Weights of a small GPT-style language model, trained from scratch on English Wikipedia: width 160, 8.21M parameters.
Each number is 128 + 24 x the weight over its row's rms, rounded and kept within 0 to 255. Layers, rows and columns count from 0. Numbers have three digits each. The size before them is the row's rms in percent of the matrix's.

# layer 3 attention output, 160x160, rms 0.151, rows 0-159, columns 40-79
107:145148110091132156130120138124125096107112117135153156099150123144132104147121120119122157175144105100146135123162115098
087:112104124079131098103107160119130155144135100115106097128110163130137128117152113128146118101150133102121107121133160142
093:106088118122149122137103118131150088138162111134139123112167135119139080129123164128122115135121112135144110127128119136
092:119123135129122114067102151106105114132136163114157159108103122129132120137117133092146105125105148140149150119129171161
095:102139154139172098155126078135120117168124153152138127092148171129159086145112119160111092129106143141136136147091106127
096:129139127116105104136128132127137144133146130118111180166145093153137149125115127117127130168120169141104116162132107119
101:178105162139120164142132166130117148146092143149086130156111167086126150099108087133138157109128117156161143148106099124
090:129124106124104146147134170121124098155155125097120143113130141103139084080122118126151127136136133133101109151143142120
095:113105126146118128118103117118093124120123156101159111120131172155167112135115146142159136154154135122152153125132137168
098:137131117131122132100114179117122123148102116114142141119097102121145099101115115133105131126076128152140135143137126143
089:166142085086152128147075141135109146091141098147074088141108127146121127127144091152096160134147138145128156105125148104
121:095104138110124153107140134150139139133140106130152152147075159162170127143122129115139141133132115119107125165130122129
096:113130186113133166128123114123115173132161100148143127096097156135213117142156118111160138142116140090132103122125138152
104:106111131130101159173150089087127104123087152121118174149150141096163088122162160150143120145136112130119095117138163129
096:157116154144105131142157139168112117136100114179156095128168116137138124105098146156171113129125121137148160139123107101
102:131074115121079140107169150113122139130119113131142102122107178150116147102156116111148131125142140095122114101128126137
105:163096081125118154051118135115092169113172144142183129124167150138082142153150123148127157115162131082104099108177111112
104:162108159127158121128139131123145098110176164145075108096114110066078153130143128116131156147150101128129117114123160142
100:155178146153144101141108155123073118143141108142102100189146122138123144084126144091154128151096150134164172118085133165
097:151116133130162138105121112100184077150105136122173157054125120132142141143129104133128121095135146125134114163106175124
095:186132122101105112140142083135112143138143114108131135140119110136146168147120145164086153129154134130128154131087147134
095:130169099088147077090143081123159121094140116129109126158116095164162186142137129092129152114131145130125104133149118115
102:108150149119157097137136103087157156125112159115153146141100120126142163094159140145122092131079116123122133118115124090
099:124123153162102147140145115087179150155143151121131091087167132143095107128129117107143109153150083062124127095113127130
094:114139136102110099105101102126137130173112150170108106122119154108117073149147115167140155125127133146134120093122141150
114:123117148108092175146125135175118116101116106118107123155062130122126158143146113112150162135142079129109113149130149132
103:097118149117148169124125116147117120097076119098177119114077155125118147127107129145109109101148143144137133136126148126
096:120132151145095125125111126094137112097072156110116127145126109140156144116160127142147115144134154121164140132156115157
094:129190161163137117132137141133150137102152129153160082121134126156170131142150106108094097136123131132141151142144151162
124:102124104193155107136111078153154103129146174177158133136136122120112128132132146083122099146121123125113140121095145134
100:128182157131152149161132131120129125139085157120106145125125153131120105151112101147127178158139132157141138150143119122
100:168141191158163135172108137111123143128144149190153149108125110134115179132119118145095122130117147174145170141113145116
098:106143082123114149125110130105099145182157173142123126097110145193152120124107127129123135160122162126124161164128088118
093:120107146112107105138114151112153112102158133135159106149147126119082112150145154164121179109138146162152157113147155136
095:115108103149063133128132143100113174131143125168143092135115141119127136179140122156111117089121160131085140136098136134
111:119090111137116142089103127115164108096091094148146129174130124125174119139155125113140091134103113114100104122130143146
098:103163155155111138102135153114150112122162133081147179137099150122130148145141133106135117168116141114087104152113125117
105:098130121144138083078086158132112109118124167095104127123102131114131142107118096101089144133148161142138147143134152133
096:106121126141157155127099133111128071164126103147113163115112163094128109152118118125136103110122133139116107109152121143
107:141122154142149111140129075145125162138144160123120120123131102128097148139082133125119108129129124160094114111140107135
108:155157104128103106131094052144110130076125131169139110119134079118151133128131108153094141106125136085163125113113122133
098:128138097105102146120092137111165142136162124128133173090144111100147164152134107156147104076100126135158106169144120108
096:213106115144128142120150081137146138112135109121146087190143101137108074167119094140133135122135105126124140121106130129
101:116114157114130163088134165159122115127142103122117115116144156108116156125108111103104121096124129120131123143147142106
098:095127157136173101080127152120126132096160139072154109115161127133108187105080108108116161071138146134203151123102138104
114:114135149131103140127150127117131158116127120120132166134147141138142159163131122179109119114144167149114107142155117121
113:109132123073149127105104095098107154131155138096122074085126123160112094139116148102094145122140126151121169150123115109
097:123146109107136143130156129137110128148105113132098084134124114130120101133119153125138113106161116099151149128110125096
099:104126148159152134164096114152085091127144161119137135094149133158132136133131163112112091157142086166136152096118126164
104:153089115156128104087137126133141112092121108144158149109114117126157131151096129159166176150173118113130140130155112120
103:125122157155088147123151140086102158148131137142092121147145096136141122098160124123129105148137145104121110101127087156
097:099098116119145108156095137115151123173095116145148142139173140095142136075164129121165100122103137156139170139116148139
090:161090133174108136105101090153112113127099176136109096111142098149126145110105119128127130122125126103080121129160127137
095:145105138139136142146119154132122119098175136141093131103139132160136109138120146130159140122120125093122121128154109114
095:132153112120090102158146104137107130124109142094155139105115129144109092095160144124146083126094125137151091091131118164
095:158153133193101120111142127164149110115141124149187111143160106172132145112146148139119115142147152182148144127115105120
090:153135156093112138154148117135141165079122096158070169180124126169146082143114130138109062168134110101140114091156127138
094:108168136157126128156088125103162125159137143145126110120166123136186179118124106114116103137132128123132154147105167136
102:133188130148121163127161111113096140111147188081104091150086127157134100122162150139127142172136074108119101110137128142
102:103103141166115139180166142109121094132130119132134152101066113075136139110154129134085111103159110109114101089168150122
099:083121131145138129133154172133100143092110127133141156131114125136073127134142126123101122150167096132146166095157131143
098:100120088108109143175145139118146147117130113120143174153097169111130145137111140121137121141110112150110149114128107134
098:145103132095153152146114103159128149127082102145163095153171164129125097153104090135097180138120103113138120153129122080
095:152196121161122163122110111131124161112113174108105151104111099097153140090110108142094138147136138111119126122141104105
102:116064115086086143116110103134142151158124136116118113118111175142117079115136165099119098093106148095131158094140122154
103:148141149148134097169121141121131128090074127115128123148115116107141128113135149135126147151130092122105129127129109051
103:112138151119110171183109116124099133180130128134108118107112151128132089126106094106127138151101095099152146160130130127
101:085168165135160166156116132144129125175154131095118163119099102118149122132110133110095140145099118134104156177153134150
093:132158138140109093131146184138126103155097089113170110075133109172184121128152149160090115146084137147123147141145134102
107:111129133128111112157145129143115126133133086118131137096109109094152154133129114135122118087155109165101133142138167123
095:098120120077169157142125092165140103094125100157092150135148115099149101120131114133113122108112123126112116106124155103
107:128139161076119136101159179147164127136104109113134130101126173145126118121149094122130161147144090136176124147149107120
098:140158116162161132095117147138131072099092105121186136140131101108133130113159172130128162114091095129125111102140088125
095:144095164147160144129110152131111090124106107150180120139114148113140170143112115134156128136140112091124111100141104165
091:167132090157115112148135141086154145116138138107106162160105106156136127117131147162137122149139147109098143120142130112
099:108134138117128135160146135145131103130145151105102117094161145135062147118097157112115108122178163166135180112127110136
102:098115139168119116092127149138075157112141125103123099113131089164136148152109116157144124118172113116141152128127158128
085:152115160091102133144162101128080142089124144139093092097096108134127124132152174107120133107162125146116121120127166110
104:140155143095168133160094134144200141091129097108098125134140134073148128137113144160106144118127111102119108109126144130
092:149094135120109130134101118159188104124126125126130112120117094147101128131098149124187200146107095143107130163136132097
102:102138099130133137152146122121150103101146107097126141177146094084081112120111137134140140149184127111148106092118135114
100:108179125128128129178140143113156177103107121092146160144141078098102146107111100123120134098113145149151108139126176162
135:099083095066120104088100130107083163130151115140137105101149136156118130143117115131119126107132151102140152129136126121
107:143068134131119152112113125150114104146172104133136100147158133172087140145145151129154113141108092104081106081149138166
099:112091146142130115116144107154081126127144131084090133132104118121109164118083165126184145133123173126133135135091122103
103:117136124102167123097114112127118127185193132108110133142142113137110165147145161148153116141142131105098123137132131123
095:122116140106132131112083127150128094144099126155102123167128123155151102101125163154143138130117140136136140135105118087
098:092101105080138119140158129140114145180108097156116117133147162126111110095098135109140116141087145153146153112167122116
103:086076108108106144105168124137137101125136102107156152111127107168198094148129142118142119133114156140132140109160134136
107:153133122129087139100142112151129110117138112084125156188090104119111144125157138104164099164140124094089099107103124134
097:156129142125118135097161130144095144141142141122114090115097159138114075116149142114137161131155113117126101134109168126
099:101116136139188125107123154161113099122143136110134148079098138127095163133108120126089140095104161139149139106134129130
102:128074096100101168122154148141136108115129131119120109133150182123090129163166094130117151113100146125105105139118086122
102:130168128121175152140137163122152119083119099102091171138072152100131112145093076137106165118155101155131149131179101121
108:161112129107122149070136165112115110091147119147140145142130134127169171132094111141155128098104131103155120152127101116
101:118106115109106103149132095144093165101081148114101137154106158097119120149134137135148128125118108137144128154126097125
101:141146142149161138162156120166118179149065126158125121177093099133118154145133142141094118147113163136098145172100076133
100:113124129103138158082139160118122133113132135140115139110105162141119173105117133121141106092097105154118144125135131134
100:120153111140129116122125123114102109148116122112113153131166064150123121124141174134140109184118142129130149074156144135
087:163120111143097166141160131167072129106172117133128120128142095122097152157068094123102102100144124113138126164138139107
092:114160092159144118110123110113147111143138130115141144149097137072098119152118119089124142143151146103094108117104131141
105:144126139160066098119176140150108164155072105152134106118107166125124126138107114133116139115119149124119114153135126121
098:112134173136149168125135073155129140124153141119095129125125137114130147108112129146161127137142123148133125100119110116
104:127097124103140062102145144117121143173143128195133163102109106169145126115117119150087135108152147161136161166161134113
102:143135197126198128148158143146139113151126126117102140138174114092131124142139125131095107104109119132109090105118129106
107:102144135134124147141134108135108097159178130144133115101129148103093114177122122110103124156136114161130153129094148150
094:149192146154128117105141138096162115093129107093207166127127125149145115159135106110104134117113131130131140130076128114
098:127118133118164127102141139139147109129138111125151131115157161150147108127117095110092092118111151183121114165121151111
103:155135093127110109100086121048162134109135167157105125110179088120127133152165106101118121174171125130116137110143127103
101:105161137108146139150136170093125116083112072109120111134194116156125143111135120123141115136133092104151110104129105155
104:127129120138131092101152111148078141130137134145105096135121112164137120137189167133110113120148116098142153104090155157
096:165108136143134097106119113129148139160088151123127087123173114135069137125141158142097129127107122104118118124127105118
103:136139103088129112153160102135158113177090095156102165166191115115130085113123090118102111107156121154119142175115141106
095:131177145148136138160162131142144125105103154124100096141167123112128111131070109116132129116130095147114146165132113084
107:146155078148102143096095143181118168100101101092096114190157123087115124126102164153133165100147102139126133151115139147
101:130150144160128118167159145115120136113128108136138136134141128104117133108136163116122088148131075120077108154137112118
107:063145138078098172162109126134143107166118118118089152121113176144111106159127112145141100120103138116146139137097137152
122:166100124128064112168092100138138171127124136143091085144145125121142083126126137147163130133119157113111095100140128157
092:128143118094109086139103142095150136180150115165140147140142128156156078115110131126115141141104127136135101148150146092
105:147090097137107098110109140129159160150161122164140127172149131131154097064153161139190088127101113120112092103143101129
105:107139088097147135111114143122079132128156162146133120134135126166124112167105127102115128070133145138116159148122127113
100:128147087179133112125112094133126144120120111115138155139142078087153153125098154135141128099104115128147130151175136132
099:152139127118109086112150149173158129133108114115146130124140143125135111133160102119101155142140145151140146149104125093
092:098136089114153102072132146135130131143141128152136162105125093138157091121173111142118150156103140157146122110136135143
098:133120114151129118105107162139104142104189122190112104128170128102133151160125112115112151107160145162161133128123152156
091:123185099121151101081149155158170147161111110112141139165107100086110108136096141131144154128144158137166119134086118116
114:124162142167114155150168133172161119126067104106140129101097107126092128137118109128135166172132132131145109127125130126
097:160141124088122137101146096160150142114134131096116091169137123152111161140140159122114113132125115101148085123136135140
096:131122106119086077104118133189113118178113102147098132106128137132139121142079137145146152112108118183106154150139142125
091:142099107113114123139156097121146147130145103149115145174117149135110190094118114115115123126145159142165140130162119124
093:087131131141132098163126138129124132097094151071148133134111099136135141137125103106115117124135123142127116102113166088
093:120102112089081140171152091130115129171130138111090113181144142130083145101150131111154120108123114108095089127109118157
097:143119096132112122091130140098111135125147150143143067135127132129100130159142125096110099130189139112130135108133164150
114:130108104153160137119111105095119137111145190120140118140136117121104156129142123060149119120133136089125116137125118117
094:143106124171116091130130138097115167119128139180129090151176106113132113137146139103143154112172157107115122092149081119
105:112119171133134117106157129145109148138090136152141097113112101102116140095140144131134153094137126099159108103102130112
102:142153092145118103131091074107169126171099119146153132177128136119108112103120121145118149130146110140130134122114118141
096:134111123156132071128129106075158072112132135116104171137143131108125083139130109105129111132121169089103126134099108131
088:113104118124117124116129103193088108145106172141139115098060158103106137124125132123125133088106132141136096118108159125
097:081145171133140170148127109155161120078142102145147128098105144147107111153090105145109144111089110140140146140113110127
085:112092116160078120139124121146094095089153163148157107114138109107104111098127089124148105175100163120162151129132133145
090:091107096160159135160132158121103144101143141127128155165067119139121157130110140151143147150109129135133121103116097115
098:133122104122129103108123099092132144141120113136137113116131117134109159132128162132155106136141126116119130119146133120
098:168123154122130173147134108119135119117120133153123169142112117135155107117115140157151132161118095157133137134171102131
097:148138145183160118155122146118100146094158143095127115113150086094120143111103137112120143098111149133114123134121106139
101:127132148120184143114169117130099144116159139144136145118128126171121125154162133109113137136124133102132097122117172137
097:147094131085131127131143160116092088107126129092106127100134156117157117138130126163137118170123081088100107099130109129
091:134133141147117092122139128139123093133145150142109165127077092167137113111126159119127154120092144149124137136127127171
108:153113096094120129150138086083164107150136140074106138128116149148167153106163105128153098102120122101126106080147105125
092:153163121117169134102127128109162100143101135090163119095129144122137163076159161116175120162129125133134114067103095137
111:154085117148161136093101145137136106079142097138108135183165155110096163107127157163129157106131101116126119120143092117
093:126100132156118115141126147096151093120099163157116138124104167107115088123139114090123127118138132120112113134126136129
093:121140134116122121153128116132153141127124120111099091093139112151128156129124132122123094112150165177115127136098125143
096:114145163135145150192132115114127157153131136104165086116165133129110113101166136169121128137068107122126157129091145151
101:142185130136101132146119121127144099108118114095140113086143115125134138136201142142129119123162116122117109158116146113
098:141172112120173114147093149119132129135129143132080129139156117104126104136115161139171133115136149095138110150104139141
101:104141109072100145135151177152126148172108099132106122113148190146122145109117144113113132170119153164144120106147126131
103:130153124140125135131105128144126116143133132125114146094079125110125132142121129103107130104136110141124109143121143129
096:185132106157133107102150141092120132138139116134144142139153132098112165126106129107132124134122138122133131148113115168
113:128131086103158128166091127111105141105147145114117133112103102140108136147116124149148127131128137124116140158133133114